Each number is 200 + 40 x the weight over its row's rms, rounded and kept within 0 to 999. Layers, rows and columns count from 0. The size before them is the row's rms in percent of the matrix's.

# layer 8 MLP down (transposed), 320x128, rms 0.146, rows 301-319, columns 32-63
103,197,127,167,187,177,214,167,193,161,224,101,147,199,177,201,215,202,176,283,219,281,197,243,270,275,204,167,182,205,162,142,176
091,221,161,180,152,214,249,210,258,210,249,195,200,208,247,271,114,223,180,220,134,212,205,243,250,205,185,283,195,187,192,217,187
101,223,160,153,155,158,207,189,157,123,189,181,260,251,193,191,189,157,156,234,246,284,183,107,191,141,158,170,229,205,242,142,179
090,210,187,205,165,199,182,136,206,203,239,270,148,215,217,116,157,204,218,209,258,162,184,214,248,174,197,274,202,134,124,174,258
097,192,163,136,235,180,160,190,212,159,262,257,202,276,163,209,113,150,177,161,135,208,224,141,228,185,182,196,167,173,141,214,217
102,163,130,231,211,190,126,164,158,232,201,198,229,229,182,186,207,164,231,242,195,207,255,159,201,158,223,131,130,186,240,198,190
100,156,252,212,202,258,207,241,158,205,196,193,156,213,203,200,167,189,118,170,216,186,224,212,187,201,227,292,102,230,193,152,137
102,153,157,229,179,282,192,158,203,245,153,247,251,219,202,233,207,205,211,147,195,191,174,126,194,118,220,204,223,295,268,243,135
111,239,203,231,169,174,200,196,229,207,183,227,156,223,162,182,232,287,168,210,237,153,238,181,255,183,264,179,195,182,163,157,214
101,133,241,195,210,187,181,167,210,206,198,198,146,211,259,197,267,193,189,219,205,195,179,232,211,186,216,217,180,234,213,230,171
097,213,191,213,235,238,238,199,238,180,133,208,229,260,193,183,237,232,164,310,209,270,140,221,182,154,267,254,213,186,137,238,194
103,145,277,150,184,125,187,170,122,277,147,230,110,190,238,220,169,205,148,205,168,214,205,259,180,224,225,203,142,93,180,231,157
094,209,204,196,191,165,222,216,179,215,163,219,145,266,261,199,226,307,170,220,177,221,157,206,173,167,162,263,150,206,236,207,141
092,194,255,149,165,202,193,246,158,203,299,181,132,204,205,221,210,207,203,261,180,137,146,195,207,188,168,284,180,172,172,124,249
101,191,172,176,162,222,264,91,165,140,231,135,156,191,189,205,140,163,192,252,141,196,190,219,247,176,182,166,178,201,235,203,152
095,190,226,179,158,158,165,202,307,229,144,173,159,113,142,193,195,195,204,224,192,167,125,200,158,205,189,190,243,212,148,190,334
102,177,228,191,201,169,282,203,227,254,171,197,244,227,176,166,205,210,196,226,169,199,293,223,181,156,225,219,107,201,223,203,321
096,234,176,208,226,226,269,295,167,164,137,267,182,214,152,180,256,151,225,189,200,175,156,161,245,248,134,203,224,256,220,229,196
104,174,186,196,162,189,154,194,199,140,255,201,124,190,174,159,212,205,177,254,189,168,207,146,175,271,161,181,184,175,146,210,134
# layer 8 MLP gate, 320x128, rms 0.163, rows 302-319, columns 32-63
094,227,229,191,215,178,212,181,245,257,130,139,263,153,221,193,172,214,210,182,263,235,233,297,230,181,173,190,204,242,206,182,314
101,207,130,197,237,184,166,179,181,173,234,205,217,201,132,171,258,109,184,178,186,152,234,211,240,221,215,182,144,223,279,154,257
090,232,115,179,177,160,190,188,246,208,175,200,253,229,185,160,242,176,179,90,175,214,180,259,195,215,203,161,247,259,243,146,212
098,197,160,136,165,133,158,212,123,240,215,173,219,134,177,204,180,165,166,152,239,212,192,213,194,214,271,212,187,169,184,211,175
093,199,226,178,153,229,240,151,192,192,181,145,284,245,146,221,158,227,209,164,119,180,255,224,205,232,250,233,212,176,225,215,182
099,228,109,298,210,239,168,209,207,198,143,153,154,168,194,256,77,272,134,181,202,192,92,176,215,188,233,249,236,288,266,247,186
102,234,114,209,132,188,151,160,217,171,216,237,186,218,169,167,168,221,199,187,157,273,197,210,261,240,198,185,180,204,184,262,188
121,263,196,188,247,196,121,210,223,204,180,189,328,236,202,143,194,183,178,221,128,209,247,179,239,173,217,218,150,224,238,225,225
099,297,195,244,158,224,174,221,209,188,153,196,251,185,220,254,132,277,244,195,186,269,178,224,176,190,175,168,197,223,260,206,257
107,208,217,201,128,163,179,174,190,229,206,219,264,220,194,179,270,158,193,232,152,199,201,156,170,198,283,174,197,173,196,205,288
103,186,122,247,230,171,225,221,128,209,140,153,232,212,152,261,195,194,223,181,189,271,192,170,179,260,225,233,155,194,175,303,192
100,146,198,269,199,194,208,211,236,192,206,211,219,173,166,277,267,202,211,208,169,232,161,212,213,152,186,110,117,228,257,166,258
092,149,197,203,204,139,176,215,185,227,216,180,171,213,214,146,254,181,204,253,141,172,201,135,148,175,223,182,179,180,203,199,232
095,175,211,183,174,246,142,92,192,189,235,186,288,210,174,193,217,248,168,173,172,220,152,228,186,161,288,195,202,198,167,274,232
100,244,193,163,192,140,187,190,266,180,205,191,200,215,241,206,251,135,175,124,158,239,171,214,198,206,236,101,160,211,201,270,189
107,180,161,217,206,191,196,189,280,162,155,206,185,147,217,168,269,244,154,186,176,244,235,231,256,184,206,139,173,220,220,217,180
102,168,236,196,174,146,190,215,244,150,251,166,150,181,163,169,236,205,157,248,130,133,188,184,167,234,170,194,285,182,169,151,172
106,206,179,211,206,207,232,188,181,278,164,217,215,153,131,201,103,158,224,226,177,156,143,281,249,143,198,216,213,260,172,209,259
# layer 8 MLP up, 320x128, rms 0.149, rows 302-319, columns 32-63
093,232,262,242,239,174,190,230,219,182,214,190,174,201,217,229,144,183,205,198,151,212,155,203,157,152,218,222,217,231,214,160,219
098,260,149,215,186,133,218,285,236,200,225,186,217,118,183,252,202,268,232,123,262,145,224,165,223,139,193,128,141,190,178,144,191
089,200,80,185,116,234,207,267,242,219,133,242,189,260,172,147,246,205,235,162,191,203,218,173,187,219,240,255,261,186,158,137,173
095,224,207,213,189,217,169,75,222,244,132,211,177,172,194,181,233,286,161,168,195,129,294,191,191,202,148,176,215,219,284,207,141
100,215,137,265,177,218,155,155,135,298,216,202,203,191,181,173,180,202,167,161,187,229,290,213,152,167,175,132,176,230,266,171,246
100,229,169,211,93,227,203,246,297,190,209,234,219,153,223,135,189,205,229,203,225,202,193,155,248,178,153,189,172,94,185,162,196
108,248,205,221,240,198,244,235,207,246,132,170,188,150,236,234,225,164,219,183,219,171,192,204,127,160,179,141,206,280,122,209,237
112,176,176,239,217,195,266,216,207,173,205,213,231,149,228,235,176,155,207,231,229,221,258,271,199,127,169,165,235,200,221,256,223
102,198,244,171,297,198,230,117,129,158,197,150,157,304,233,210,197,253,207,185,186,196,175,210,108,257,182,262,182,207,204,232,243
100,208,206,177,257,220,250,275,203,241,241,168,156,179,259,139,213,165,190,183,214,182,246,170,244,167,217,242,155,150,114,277,128
101,171,188,207,214,157,196,276,256,225,221,207,150,163,232,159,266,160,176,160,230,196,229,203,242,194,124,192,199,228,182,188,222
107,190,244,198,275,199,229,211,184,179,260,174,172,235,176,222,238,245,219,222,205,202,206,241,216,232,236,243,138,193,226,181,217
096,274,211,175,201,268,218,146,223,224,129,226,153,176,231,159,231,149,204,197,174,197,221,142,199,170,282,233,215,291,215,228,272
103,223,192,130,173,154,217,268,193,208,193,196,214,209,216,225,245,180,146,210,195,164,283,175,218,223,126,208,192,201,159,95,198
097,240,174,162,210,226,191,256,165,258,136,182,207,234,166,263,222,198,152,174,219,224,208,161,124,186,142,170,160,190,202,202,200
103,230,229,236,213,147,191,163,162,248,259,245,248,247,250,226,228,197,109,170,201,137,224,237,194,182,192,229,217,175,156,151,147
095,219,216,249,227,211,196,152,205,187,236,232,270,205,181,251,144,188,214,206,171,232,196,268,172,217,141,249,197,177,200,175,169
102,261,145,197,199,168,199,165,209,170,190,187,223,167,193,241,250,238,289,199,191,147,238,229,211,204,217,235,174,217,244,201,171